Weights of a small GPT-style language model, trained from scratch on English Wikipedia: 8 layers, value embeddings.
Each number is 50 + 12 x the weight over its row's rms, rounded and kept within 0 to 99. Layers, rows and columns count from 0. The size before them is the row's rms in percent of the matrix's.

# layer 3 attention query, 640x640, rms 0.0483, rows 394-437, columns 0-79
082:68 42 46 56 33 26 49 61 61 70 50 29 70 68 52 33 62 43 51 66 85 46 37 49 25 47 36 61 51 38 44 42 57 64 34 52 43 25 25 50 67 52 39 41 57 60 46 44 39 63 52 53 61 52 43 39 58 61 55 51 49 74 28 44 54 56 44 45 49 64 49 48 35 78 47 44 39 63 83 44
102:65 14 26 60 25 38 64 56 72 77 60 70 42 12 53 67 52 55 39 39 70 34 34 52 45 64 42 36 18 63 39 61 45 53 82 45 42 52 28 44 61 72 48 27 60 51 52 53 43 55 50 68 60 62 49 51 54 41 40 54 57 43 35 51 69 47 58 52 50 36 19 42 39 29 33 36 45 41 56 42
091:21 76 81 46 99 32 55 34 14 29 39 46 52 71 50 31 38 49 78 73 19 57 67 61 63 63 55 68 61 46 72 46 60 60 46 55 42 45 64 42 44 27 50 55 36 20 51 38 56 48 61 46 38 38 69 55 50 51 57 43 36 49 64 64 23 46 67 51 51 56 63 60 55 45 52 59 46 51 41 50
104:75 26 24 82 39 42 59 65 67 59 60 54 36 37 64 60 57 54 40 49 62 46 36 32 36 49 48 40 40 51 51 59 42 52 55 68 35 46 37 49 55 76 59 43 57 52 43 55 36 69 40 52 46 69 56 64 54 62 51 54 45 40 43 48 69 49 61 48 60 47 21 46 33 44 46 33 44 41 56 45
117:84 19 30 67 06 52 70 69 76 72 80 52 47 41 54 59 74 45 24 37 75 44 36 45 33 32 43 34 31 60 34 52 36 58 51 51 49 44 38 43 56 76 50 48 65 82 54 61 38 58 33 40 65 57 48 41 54 62 63 50 49 61 23 39 71 52 52 50 68 45 43 44 46 57 61 40 39 36 55 52
106:24 88 76 33 69 36 41 22 36 50 44 46 66 60 39 41 40 56 52 62 48 68 65 81 58 48 44 58 65 40 57 36 52 47 41 39 53 56 62 50 31 33 53 54 40 30 61 45 65 36 60 51 63 26 47 45 44 40 42 57 56 40 73 60 43 61 35 46 63 51 75 58 70 47 46 65 54 59 50 48
087:59 47 66 69 52 55 46 36 49 40 49 47 27 68 79 32 65 52 49 73 66 55 43 47 46 14 62 59 52 49 51 62 35 68 34 53 42 41 38 56 49 55 56 56 43 38 60 40 21 57 53 51 53 41 52 49 36 55 61 50 44 35 40 57 56 62 44 48 48 61 32 58 46 67 54 38 38 57 44 20
112:72 23 16 76 29 49 58 55 66 56 57 63 34 24 59 68 53 58 31 50 55 38 32 46 34 53 57 52 15 50 47 67 58 37 56 63 37 56 35 46 51 65 48 44 79 56 50 65 37 70 40 46 56 68 48 57 56 56 31 44 58 45 37 53 73 50 70 39 72 28 22 58 41 32 49 44 58 42 52 44
123:76 34 19 78 34 42 83 64 64 50 69 62 34 35 64 65 61 58 41 46 59 41 49 40 48 39 43 32 50 67 47 42 34 52 56 61 45 39 38 40 47 64 46 57 59 73 54 56 17 63 28 23 57 69 56 48 51 62 56 46 41 43 39 41 64 44 64 52 70 70 26 50 41 46 52 38 54 43 46 55
087:50 52 51 52 53 45 51 64 42 46 63 42 46 76 49 46 62 36 58 60 54 64 63 61 20 42 43 53 53 34 27 45 41 41 35 60 71 30 58 51 48 47 47 58 47 73 61 54 50 55 47 37 47 32 12 44 57 67 27 65 49 40 60 37 48 49 42 53 48 58 64 07 39 68 51 55 42 59 51 55
094:56 28 51 19 36 78 17 67 73 68 56 49 61 47 38 62 59 32 24 58 75 51 56 61 42 31 53 50 35 27 24 54 54 56 33 36 30 37 41 57 45 56 60 69 37 62 30 67 77 58 40 75 44 55 53 41 40 33 62 57 59 50 43 57 49 24 36 31 32 49 64 70 57 63 63 44 35 44 57 52
082:46 66 54 37 44 34 54 61 42 61 73 42 62 35 50 38 74 54 63 55 56 47 52 64 53 49 46 36 57 38 62 42 32 76 41 35 60 38 32 40 58 41 54 45 51 62 61 34 49 36 59 51 42 48 56 43 63 61 46 51 23 30 65 66 46 41 21 45 56 67 63 55 51 63 58 46 53 70 45 58
084:67 52 47 44 44 47 20 61 62 66 51 56 36 63 46 40 69 46 81 51 51 60 51 57 43 44 63 57 33 55 30 52 43 55 35 52 51 50 47 65 58 43 67 65 64 56 46 68 59 86 55 44 50 50 38 64 51 49 29 48 55 44 41 80 57 51 64 41 57 44 47 55 43 64 42 42 48 56 60 68
086:58 66 56 14 48 67 36 39 63 74 32 48 59 18 38 47 44 65 47 70 53 49 54 61 20 57 51 41 58 57 50 45 55 43 54 35 57 45 57 22 53 60 64 56 44 65 56 36 58 44 64 20 51 47 46 46 40 33 42 52 62 50 53 36 59 38 52 62 25 50 58 58 46 57 44 43 64 50 63 59
087:45 87 53 43 41 78 54 55 63 56 52 66 37 26 50 61 38 72 57 57 19 68 34 34 50 63 32 56 59 46 40 55 64 36 68 49 80 46 47 36 60 67 43 43 52 59 52 36 23 49 67 27 37 64 47 68 64 48 44 42 54 57 45 62 51 63 46 45 14 38 57 62 33 38 55 20 46 57 49 52
087:40 72 48 52 63 65 48 46 44 33 35 70 40 40 60 57 38 46 43 40 31 43 48 35 55 59 44 43 59 60 54 57 61 28 52 63 53 59 55 68 43 56 47 54 56 36 48 56 36 59 35 57 39 55 48 67 64 57 51 29 45 58 68 29 57 64 63 23 55 59 51 63 48 43 48 45 40 50 59 51
090:59 52 53 38 16 44 30 59 71 74 57 51 56 59 15 47 51 52 47 24 66 38 43 68 51 51 58 50 43 46 34 27 40 39 53 36 45 52 41 47 62 42 50 49 62 57 46 58 57 49 51 50 56 56 50 48 47 38 60 47 47 59 34 70 57 38 39 37 46 56 72 69 53 55 53 52 55 67 59 59
094:43 54 59 60 74 19 62 54 41 37 60 40 64 94 67 42 82 11 44 44 51 47 52 56 63 48 39 52 38 35 63 56 72 62 31 41 41 37 47 43 76 43 53 44 47 27 37 59 49 37 51 58 65 52 59 46 66 68 67 64 29 48 54 50 43 55 47 57 86 54 57 26 50 57 52 62 46 60 36 19
085:44 43 52 27 41 76 27 51 54 58 32 53 63 36 45 67 60 55 46 48 50 48 24 35 45 46 60 63 43 39 53 50 63 45 54 33 51 72 49 41 40 54 33 37 33 53 33 44 73 39 59 76 52 81 59 54 53 44 56 40 43 71 61 63 66 43 46 33 46 54 52 63 59 45 45 59 50 55 50 43
083:69 43 69 37 44 31 62 43 66 62 59 67 59 27 34 38 43 57 44 39 31 56 62 72 63 74 40 56 39 60 49 37 31 37 57 44 32 46 50 38 42 49 45 36 47 66 69 76 46 62 47 24 51 40 51 58 53 26 57 49 55 41 49 52 61 50 47 49 44 51 65 58 44 44 40 38 42 54 44 60
085:33 46 42 52 63 59 52 54 43 29 51 40 68 59 60 55 56 35 38 56 60 49 43 49 60 50 41 49 60 49 47 53 56 49 64 49 48 47 48 50 49 65 65 44 45 45 38 41 50 40 53 55 56 54 68 64 62 52 65 75 56 35 71 37 39 65 63 59 32 68 42 41 62 55 58 47 37 54 53 52
083:39 60 48 29 53 72 56 48 52 40 71 61 30 55 51 43 34 29 58 58 58 54 33 47 66 29 45 34 49 52 40 59 42 47 65 57 64 49 50 75 48 64 51 68 46 31 52 44 61 45 59 74 37 44 67 48 45 70 75 64 53 48 51 55 51 60 34 33 44 48 34 70 58 62 74 41 26 65 44 55
094:45 37 40 52 39 57 49 58 45 53 57 61 48 28 43 63 29 56 45 40 49 40 62 37 71 46 71 35 46 75 43 33 48 47 68 50 31 72 53 57 28 50 46 64 55 58 51 64 44 46 30 36 36 30 44 53 49 22 81 45 47 49 46 68 44 38 59 46 34 40 45 68 53 49 52 55 48 36 51 62
090:57 52 63 62 47 60 71 53 44 45 48 38 49 59 46 43 53 60 62 63 60 43 53 53 50 19 67 47 42 55 47 42 71 43 56 56 48 61 42 42 32 50 42 52 42 40 67 47 34 44 49 36 64 47 66 39 43 35 46 46 58 42 47 62 49 87 44 47 72 45 45 67 65 45 45 51 61 51 24 48
089:53 33 59 62 43 48 61 61 53 36 55 49 71 39 54 62 54 44 44 72 64 44 52 40 47 53 57 51 50 37 53 58 37 38 63 59 30 63 37 48 48 48 59 48 48 45 54 74 53 57 35 33 43 39 45 54 58 17 51 56 73 42 72 66 57 36 73 40 54 50 57 65 42 66 59 52 53 52 32 63
080:46 43 29 24 32 81 21 59 61 65 50 50 42 33 28 73 59 65 60 52 55 56 32 53 64 54 39 52 54 42 42 45 36 57 45 43 76 22 56 34 43 48 32 65 49 72 38 29 62 30 72 68 42 59 39 53 42 58 44 38 39 59 32 39 36 43 38 44 21 54 50 59 43 46 51 45 61 56 65 46
082:63 38 56 46 47 43 73 45 53 56 59 44 63 46 36 52 53 39 39 24 46 48 61 53 66 61 34 39 44 65 49 34 58 38 41 53 38 73 68 38 49 40 44 34 45 64 52 71 46 38 52 18 63 52 53 40 65 42 70 49 50 57 36 36 50 53 58 51 71 39 73 46 41 54 42 71 57 52 44 52
081:52 32 46 59 61 50 69 57 36 15 41 35 41 67 71 47 41 34 42 82 70 43 51 43 46 35 65 52 31 44 39 83 51 36 58 60 41 47 54 57 42 60 74 46 58 42 48 49 44 55 49 65 64 65 57 49 54 59 60 73 39 38 55 38 51 50 56 36 46 50 39 48 61 52 72 64 39 57 19 39
090:35 55 61 45 41 57 62 46 56 70 43 42 46 43 34 35 26 55 54 11 50 61 43 48 56 53 60 39 48 79 65 44 49 59 69 50 52 48 41 49 60 45 58 32 32 28 35 50 51 42 40 48 45 57 72 41 47 36 65 51 32 57 39 55 41 64 72 67 45 62 26 48 49 28 43 41 48 49 62 47
077:61 39 49 61 51 58 68 49 49 38 60 39 44 65 55 58 44 52 52 63 51 44 66 51 71 50 34 28 68 50 41 38 24 57 32 48 54 45 59 50 57 53 56 44 38 84 67 42 39 38 46 26 45 57 62 36 57 42 59 48 27 59 48 10 58 48 37 53 45 66 63 29 49 49 53 51 52 53 65 61
092:48 47 61 50 71 64 48 39 64 41 39 51 50 49 67 43 47 60 36 84 51 48 48 60 35 22 67 59 55 49 46 61 84 33 48 52 29 63 36 51 38 61 70 46 39 34 53 47 41 78 36 46 48 43 75 51 53 19 38 58 55 42 71 45 60 74 56 46 51 48 45 61 61 52 59 58 53 48 40 37
083:66 44 62 46 45 60 51 54 70 57 65 42 48 59 43 43 53 48 38 69 65 60 33 60 35 39 42 54 46 53 46 41 41 57 50 47 53 32 28 36 43 51 46 43 27 41 48 61 37 47 43 60 61 53 53 38 60 53 44 51 43 29 35 46 48 46 38 26 55 62 60 47 48 42 52 25 34 64 48 42
084:47 37 57 47 54 62 49 54 58 36 46 41 46 89 73 41 56 24 28 70 57 50 46 37 58 36 54 60 46 33 37 71 72 47 51 50 50 62 62 49 62 57 65 42 47 60 61 49 42 55 58 56 48 49 47 46 52 52 65 65 51 55 47 62 36 65 48 50 44 45 60 33 48 73 60 68 49 47 47 45
093:40 59 35 66 63 41 60 52 36 30 36 54 38 64 67 66 48 48 67 36 35 54 35 42 59 65 41 67 41 54 48 74 60 55 59 61 69 38 68 50 48 51 43 46 67 45 42 45 45 64 79 87 57 75 36 67 62 82 39 48 58 37 44 49 42 62 56 48 53 54 21 39 44 47 40 49 43 54 30 44
078:58 39 41 42 43 29 43 54 63 52 36 51 68 65 48 59 62 34 37 66 65 47 50 50 31 67 37 75 50 27 21 71 67 39 46 48 48 33 82 50 47 64 55 31 43 70 30 49 58 76 52 52 59 59 47 60 51 45 41 57 66 50 54 34 51 50 54 30 25 74 58 37 49 60 50 55 54 55 51 53
088:81 35 59 49 39 36 28 50 61 59 44 41 56 54 49 46 70 40 41 60 69 47 47 61 31 64 40 65 48 46 46 47 34 49 47 44 52 34 35 33 57 42 59 31 27 50 40 56 58 65 40 63 66 61 50 40 52 55 37 52 35 56 33 40 64 43 56 29 70 73 56 36 38 51 40 44 42 65 51 48
079:65 44 37 51 31 40 45 61 32 49 40 50 56 46 44 66 42 56 43 50 55 29 67 56 63 38 36 29 43 63 40 26 51 45 49 56 46 70 79 69 32 37 35 53 62 71 49 50 63 44 37 40 45 53 31 37 18 48 67 43 49 55 37 66 51 16 58 39 62 40 56 54 54 69 48 57 49 49 51 62
094:64 56 57 24 25 66 45 50 71 64 45 57 47 32 41 46 35 61 44 52 47 53 42 40 34 65 42 68 37 48 46 77 48 38 64 46 63 58 65 63 40 67 42 52 47 67 54 50 54 64 67 66 42 55 14 46 37 49 21 50 67 40 53 48 59 58 62 46 38 48 47 43 34 52 47 32 30 54 34 58
085:58 50 40 52 30 67 34 59 65 57 62 35 60 74 48 46 55 37 52 37 57 59 46 48 31 42 39 39 49 41 45 46 55 57 26 53 60 32 44 63 49 51 36 70 47 44 36 54 72 51 57 61 46 52 43 46 41 62 55 53 57 58 54 40 45 39 57 62 51 43 55 52 58 69 61 56 24 56 60 63
077:55 36 58 71 42 32 43 70 34 56 60 46 68 54 45 61 53 50 66 29 56 47 62 54 56 70 61 39 50 54 54 40 30 66 34 35 40 42 18 53 69 43 17 42 41 45 28 48 52 28 46 73 54 77 47 27 60 36 52 46 35 77 49 51 58 32 46 53 57 49 51 32 54 44 52 45 38 45 41 45
082:67 41 57 65 55 54 59 44 50 56 54 48 61 53 43 45 49 64 56 69 61 63 30 56 39 28 47 56 57 49 36 25 66 38 52 55 66 36 33 28 38 56 54 54 24 64 66 41 37 48 57 24 64 53 53 55 56 50 31 54 61 52 55 43 44 57 34 43 41 67 44 52 58 47 53 45 58 66 49 46
078:56 41 49 54 46 44 49 57 49 55 41 50 73 58 34 45 63 34 69 57 67 46 39 39 20 62 65 68 46 51 28 55 64 56 67 42 76 37 44 50 75 54 52 40 46 09 35 34 55 57 48 57 53 48 54 31 49 45 53 50 42 82 56 58 52 53 59 35 33 63 32 43 52 58 54 49 55 43 46 28
082:43 60 63 33 54 53 41 41 53 69 61 70 26 16 51 37 45 65 43 50 34 50 56 54 57 42 66 45 51 72 58 36 41 64 46 24 43 45 36 35 28 49 31 69 31 67 44 57 46 39 61 44 52 43 41 59 55 39 44 40 36 34 60 61 41 47 42 64 53 37 50 49 43 38 49 35 47 44 52 49
083:55 56 46 55 50 52 27 41 57 47 42 58 42 39 56 54 43 85 39 71 47 54 38 45 42 71 76 69 78 35 53 46 47 42 59 54 50 39 46 41 44 57 58 58 52 59 40 33 51 47 53 64 40 34 41 62 56 40 21 35 56 56 66 43 65 52 51 43 28 43 50 56 40 40 57 26 52 53 59 60
# layer 3 attention key, 640x640, rms 0.0484, rows 394-437, columns 0-79
091:61 35 28 64 39 27 70 67 52 46 59 50 51 64 67 72 33 44 27 52 41 49 37 47 51 60 33 62 53 64 30 57 53 44 69 65 41 63 39 52 54 59 36 53 48 47 40 59 60 54 40 34 50 33 33 29 53 43 53 72 44 47 46 57 31 44 40 59 64 63 48 45 51 34 24 32 40 36 30 51
100:71 33 33 72 29 28 66 63 78 88 99 69 32 23 37 53 51 51 45 39 56 40 45 49 47 51 60 38 41 72 50 43 53 44 53 55 37 43 31 83 46 69 47 66 66 63 47 42 33 52 24 48 42 37 38 52 30 47 55 59 54 43 69 49 51 57 64 64 43 27 48 47 50 31 48 37 54 52 29 44
085:31 57 63 22 71 68 50 48 03 10 00 35 42 68 76 55 53 55 47 45 46 51 42 61 39 45 32 55 46 28 59 56 45 70 63 45 55 51 68 30 72 50 50 40 36 51 57 67 50 54 75 52 50 39 59 46 62 44 41 55 45 53 53 50 56 51 41 43 53 79 47 58 54 63 40 45 53 45 62 52
127:75 34 14 60 30 25 80 82 66 53 57 71 54 42 65 83 50 44 26 49 58 53 39 53 26 51 49 50 35 56 44 49 40 35 59 67 59 55 25 57 35 87 30 38 66 46 59 47 31 53 36 45 52 34 30 61 36 62 82 55 45 37 39 52 56 61 74 53 54 54 33 32 46 40 57 36 54 42 31 38
104:64 62 29 75 28 29 66 63 95 90 99 81 61 38 37 63 44 45 40 38 59 43 56 33 57 54 67 57 43 73 32 36 32 40 58 56 36 55 30 73 34 60 50 51 50 51 54 37 52 44 25 52 69 43 45 53 52 46 67 59 40 43 56 50 44 46 55 60 61 49 57 45 50 29 59 27 36 48 27 55
145:32 59 80 43 67 68 24 22 31 30 39 36 53 60 42 13 52 52 61 58 42 63 54 51 60 51 39 39 72 35 73 58 58 58 36 35 57 43 61 34 61 13 64 50 49 29 46 44 70 41 55 70 30 46 66 47 42 40 40 29 63 48 60 44 45 46 40 52 43 46 56 50 51 75 54 71 65 62 69 63
082:63 42 44 54 57 37 64 47 36 24 44 43 48 68 57 51 46 57 64 62 53 67 48 47 60 44 32 23 43 50 53 58 56 55 52 39 46 51 44 25 65 68 80 54 38 36 32 56 73 66 58 23 39 53 41 33 41 54 44 68 61 39 61 51 52 46 74 39 38 57 51 51 49 50 26 49 58 40 57 40
121:72 49 27 71 23 18 71 78 63 80 84 83 52 29 58 78 68 61 39 40 65 35 53 53 34 53 46 60 42 65 55 50 44 41 53 54 51 68 20 72 39 87 46 54 74 30 57 35 34 57 28 53 58 57 54 69 33 68 76 53 50 41 33 41 52 34 70 58 42 40 52 41 55 43 51 42 51 50 35 37
119:61 60 09 64 19 31 51 73 88 86 66 71 61 22 54 64 32 47 21 51 63 56 57 48 36 39 60 53 41 62 44 42 46 37 32 57 52 56 20 57 54 72 51 27 55 59 53 47 38 46 46 35 66 46 39 59 64 39 72 53 43 45 58 53 59 41 71 50 50 54 41 51 36 33 69 44 40 62 45 48
097:42 49 55 47 53 54 13 38 49 37 35 42 75 49 38 40 32 77 63 49 45 69 66 46 76 43 69 68 78 41 67 39 58 62 40 43 52 69 70 30 48 22 56 56 44 40 42 35 73 35 55 63 39 52 56 45 54 37 46 47 73 57 49 50 37 44 60 52 63 50 62 55 44 52 62 81 68 51 59 65
097:41 56 57 52 63 48 55 46 51 72 73 42 42 62 35 42 55 23 66 50 34 58 54 19 51 41 63 43 46 47 40 47 55 38 60 56 53 40 91 50 37 44 37 42 46 64 41 52 35 53 54 61 49 60 53 74 59 80 30 52 43 67 43 40 57 60 21 48 42 46 73 25 74 51 27 45 44 43 29 28
086:44 49 34 59 66 49 63 53 48 42 31 60 41 58 64 49 35 38 42 52 49 60 33 47 29 24 45 41 59 45 33 36 47 48 42 45 36 44 33 48 29 45 53 50 23 45 38 58 49 48 42 34 51 17 54 54 48 37 76 36 50 36 33 54 41 54 36 47 40 59 33 41 54 66 47 36 75 54 40 70
083:38 50 45 41 55 52 55 47 54 51 55 47 46 40 50 43 65 55 55 30 57 56 56 17 44 51 63 56 68 69 47 39 48 44 53 38 59 43 54 54 35 53 20 68 57 30 45 44 50 52 77 64 58 48 45 47 39 66 77 28 29 51 30 58 32 35 55 50 27 38 56 59 37 43 47 43 45 51 51 43
089:65 55 60 74 45 51 42 36 75 46 77 38 54 47 49 40 31 38 49 62 36 56 41 63 46 51 67 65 76 48 47 40 55 38 34 63 50 51 54 42 74 45 65 46 42 65 42 30 38 38 65 15 45 46 59 51 56 52 45 56 53 55 54 50 58 30 55 47 48 69 44 29 42 33 49 79 59 67 53 40
089:71 32 46 41 36 62 48 42 53 49 50 57 57 27 54 75 71 58 46 45 57 59 25 54 35 62 39 54 54 48 48 34 45 42 47 59 43 35 33 48 44 38 69 59 58 43 27 29 33 56 54 46 68 53 30 37 73 63 60 37 58 33 39 61 48 42 59 31 19 50 34 31 52 47 40 28 73 55 54 56
094:73 44 62 41 38 50 37 45 47 32 40 58 54 33 53 65 64 52 57 49 58 57 37 58 27 60 35 70 46 40 48 52 55 49 21 39 35 59 38 51 39 52 43 67 73 40 63 48 46 43 38 59 66 56 46 52 69 61 63 32 32 52 42 59 63 55 45 56 60 34 32 39 63 62 58 59 60 21 56 55
094:62 50 47 57 52 62 52 43 59 66 62 46 38 44 38 39 63 54 37 35 33 51 34 46 24 51 39 43 44 60 30 26 43 52 40 49 45 32 37 71 25 42 38 53 38 71 49 36 37 53 49 59 65 60 60 34 56 45 49 39 45 58 42 41 27 61 21 63 36 36 62 48 58 47 23 23 42 53 21 54
090:35 61 53 31 62 34 67 80 42 28 26 69 52 69 60 50 42 47 51 33 62 41 56 62 53 48 18 37 39 63 54 42 33 64 60 34 22 53 60 36 54 44 49 50 27 37 64 63 70 57 39 43 51 42 59 37 44 38 52 68 32 34 58 43 44 66 56 74 63 57 47 63 54 63 54 25 53 37 43 57
088:57 49 67 66 47 52 64 37 41 49 76 43 41 42 37 55 53 45 65 47 50 32 49 46 52 60 33 53 47 58 40 66 53 55 77 37 36 59 44 72 58 51 54 65 53 52 49 51 43 65 50 23 32 41 50 40 55 45 40 61 41 66 53 54 49 50 31 40 53 40 50 45 65 60 21 53 42 60 40 43
084:66 46 29 44 49 60 58 51 59 66 50 50 67 53 55 35 60 49 45 47 42 62 52 55 40 50 51 63 72 60 39 27 41 50 33 45 59 21 29 62 48 43 57 53 44 66 41 39 43 71 46 59 60 50 58 51 56 29 41 23 49 54 52 61 54 63 25 42 46 46 50 44 46 58 53 32 50 46 55 43
082:32 56 44 50 67 37 39 50 58 51 50 62 50 65 43 52 42 34 50 62 56 66 58 40 65 61 60 35 74 50 43 78 46 60 32 45 48 34 56 49 66 37 40 44 40 43 45 48 49 63 66 53 26 35 43 56 62 43 58 52 59 41 68 51 59 64 53 52 56 44 23 60 31 36 67 53 44 47 69 38
091:57 43 47 52 54 47 53 49 57 41 43 52 51 58 48 64 52 62 63 57 53 46 48 45 51 42 41 31 48 63 54 56 35 41 42 45 41 40 46 42 58 45 62 51 37 43 50 52 46 56 56 65 49 38 39 45 68 54 55 47 41 45 54 51 50 45 42 64 49 39 40 46 55 59 50 30 66 24 56 53
092:53 65 49 60 58 65 63 45 52 60 43 32 44 43 42 33 66 51 67 51 70 46 39 44 53 30 79 40 45 59 47 48 66 53 44 46 53 44 41 33 29 55 41 45 31 73 51 67 28 44 36 66 60 70 67 74 54 45 52 40 47 55 42 51 46 59 40 29 50 57 43 54 51 35 55 40 42 58 46 52
091:64 59 29 53 32 62 57 54 40 46 43 61 68 47 55 39 55 59 30 63 52 35 51 46 50 62 18 34 31 62 50 59 30 48 47 45 53 55 36 47 55 61 79 32 37 33 48 58 52 68 63 34 49 60 49 42 41 39 42 73 47 50 46 54 32 52 49 36 33 47 56 57 46 51 48 35 26 56 66 60
086:48 60 26 56 49 57 64 45 65 49 49 48 61 68 60 51 66 49 30 44 36 45 61 33 55 65 63 53 68 50 29 40 41 53 36 62 65 45 41 32 33 48 72 52 50 22 40 60 48 57 56 40 51 53 68 43 53 46 41 48 59 42 51 63 66 58 64 48 45 65 43 54 42 48 56 71 62 70 68 51
087:50 34 51 64 56 53 28 37 70 71 75 47 39 20 21 65 36 57 68 48 45 51 35 35 38 38 57 56 44 50 44 48 68 45 54 53 45 35 42 77 44 37 43 56 48 85 48 17 49 58 56 33 48 44 36 52 60 55 52 32 44 69 57 46 54 52 48 48 56 38 59 38 39 49 38 55 43 43 28 30
085:70 47 32 46 36 54 50 54 57 43 45 56 71 53 43 37 68 68 56 39 51 33 68 54 50 64 52 79 40 67 55 59 27 61 57 28 53 40 36 51 52 45 49 62 54 59 70 49 48 49 56 55 65 54 59 57 62 20 44 40 34 67 57 68 44 56 36 54 70 47 63 48 39 65 67 41 34 47 35 50
081:32 67 48 41 63 36 51 53 20 41 36 52 54 71 49 54 37 63 66 67 47 36 65 58 56 59 45 45 56 51 26 62 50 52 27 21 50 51 54 43 51 49 71 41 52 36 60 60 64 51 52 46 36 58 66 45 43 54 45 73 50 62 43 62 47 55 66 54 59 46 59 69 49 48 57 62 28 50 46 32
093:51 59 45 46 48 55 45 53 50 50 62 47 45 55 38 33 43 47 43 74 41 39 39 68 44 57 24 39 39 57 30 49 64 62 28 44 25 38 38 31 64 51 57 48 32 61 72 39 50 55 67 42 49 47 51 08 31 41 57 44 48 44 37 54 47 45 33 44 54 39 56 48 66 47 52 42 43 61 37 58
076:54 49 34 57 44 38 34 49 61 59 36 65 68 47 40 65 15 39 50 62 38 50 47 37 38 65 50 76 42 43 43 52 37 34 38 37 50 36 57 51 47 42 45 51 41 47 59 39 56 55 50 47 65 68 37 51 46 49 66 44 48 60 56 75 40 70 52 38 62 55 50 41 36 44 70 52 28 49 32 41
091:51 59 43 54 51 38 55 34 33 50 51 64 50 58 57 51 54 33 51 68 48 38 63 47 59 61 12 34 47 56 39 79 41 30 49 42 51 46 60 44 52 66 63 48 59 30 45 53 48 48 67 38 26 60 55 62 44 72 33 64 49 59 40 56 43 58 48 39 39 55 57 41 61 49 50 41 47 41 64 33
087:56 49 45 53 57 33 43 59 44 56 65 56 63 35 45 55 39 54 57 72 51 66 61 44 36 50 24 61 53 59 50 38 44 65 47 41 52 25 34 42 41 40 58 50 26 47 44 27 58 63 64 42 52 26 51 34 43 65 53 47 38 57 47 70 57 37 52 69 48 33 82 33 55 71 49 53 61 49 34 37
082:47 52 57 54 69 36 72 53 45 29 38 56 58 83 49 66 63 60 59 48 52 38 76 35 75 53 61 58 54 65 41 54 31 56 72 41 34 54 45 47 55 56 48 80 32 36 34 72 49 62 66 59 46 58 57 36 55 54 33 72 37 59 44 67 51 56 48 43 61 56 54 75 57 43 45 42 53 37 59 62
093:38 26 67 26 64 68 51 46 43 36 49 53 52 33 40 72 54 61 49 43 46 53 53 55 33 59 57 51 56 30 48 52 59 67 57 43 54 62 44 75 63 44 34 73 64 51 57 54 46 58 52 55 45 42 40 59 52 55 45 53 39 53 63 51 58 64 54 51 51 18 33 83 39 37 46 44 34 33 71 37
080:51 41 56 50 46 55 43 36 44 58 56 46 45 46 51 55 38 44 36 49 29 53 62 49 54 65 69 70 72 45 33 51 73 52 48 47 60 70 59 66 48 42 25 43 72 56 46 35 34 44 55 50 43 49 59 55 72 49 31 60 53 73 41 56 49 68 43 44 66 40 41 44 44 31 41 60 23 45 57 20
081:58 56 50 65 52 31 34 64 47 60 65 51 65 53 49 45 22 60 52 46 43 70 71 49 53 60 50 75 71 43 40 35 55 68 24 30 48 57 45 62 60 42 51 53 60 34 40 36 80 47 55 48 58 21 61 28 53 41 36 51 56 45 61 62 66 33 54 79 59 33 66 50 65 74 38 58 65 62 50 46
083:39 47 57 53 47 72 55 49 53 55 42 34 52 48 40 35 62 41 50 27 44 54 59 32 54 25 79 56 41 44 47 52 44 38 61 57 65 51 59 57 42 49 45 30 48 67 46 66 26 56 43 55 61 79 66 82 63 24 46 41 51 59 53 39 45 57 44 42 61 47 41 60 57 31 55 46 30 45 40 51
095:67 39 59 50 51 57 47 32 59 54 64 33 68 47 48 62 54 78 43 58 21 43 58 60 40 38 59 66 62 39 43 33 52 70 43 56 51 28 40 54 55 49 63 65 50 64 41 28 38 68 65 51 62 59 47 25 59 60 32 52 58 66 36 61 50 47 34 40 50 38 53 45 55 48 37 71 63 50 57 45
087:35 62 62 44 53 37 54 53 52 51 55 45 62 49 43 59 38 30 51 55 37 44 49 38 73 43 65 58 51 40 50 68 57 47 57 49 55 39 82 53 53 62 42 43 38 65 58 68 65 57 57 59 59 51 53 48 28 55 46 67 51 59 46 29 39 36 42 59 49 65 59 43 49 38 49 67 51 32 48 46
086:19 50 49 34 51 52 46 65 41 65 48 55 40 54 49 55 41 29 44 45 49 52 43 40 47 52 39 44 35 38 45 43 59 61 61 65 34 57 71 47 42 54 41 34 36 63 47 58 55 62 28 47 55 46 44 43 44 45 42 58 43 51 60 39 37 67 30 52 61 60 59 52 62 48 42 46 57 63 21 69
080:75 44 29 62 42 39 30 57 53 53 69 62 61 32 47 56 44 55 43 71 54 65 51 58 54 59 22 41 43 53 65 54 39 49 48 51 60 43 31 64 58 41 56 50 41 36 42 32 54 67 70 45 39 39 36 42 51 53 64 52 59 38 49 43 54 40 53 48 47 44 55 41 38 35 41 40 52 69 57 47
084:53 42 48 53 44 51 29 60 38 59 62 50 37 19 47 58 52 59 38 49 41 56 50 50 64 60 41 40 37 48 65 36 58 73 64 72 28 77 54 39 51 41 48 59 52 44 51 45 43 44 54 65 52 19 52 39 47 43 43 61 53 53 36 37 49 22 65 71 50 59 59 57 54 36 28 48 78 58 52 59
081:54 74 61 63 61 45 60 58 47 60 42 29 61 55 51 40 41 58 78 69 75 48 52 42 63 25 37 41 45 71 65 57 51 42 56 39 44 34 50 43 66 51 64 55 31 66 43 47 42 52 73 21 45 58 44 36 51 49 43 58 47 66 55 49 53 51 42 37 30 77 61 34 46 63 49 60 59 48 43 41
084:56 24 58 65 58 44 45 43 54 60 58 51 30 33 59 66 51 50 42 37 56 55 35 56 38 58 66 52 53 33 51 50 70 50 36 60 55 58 44 58 40 59 43 63 56 45 29 43 61 37 40 31 39 49 47 43 48 64 45 48 56 37 56 43 56 62 65 42 55 43 55 42 66 43 37 45 72 52 58 55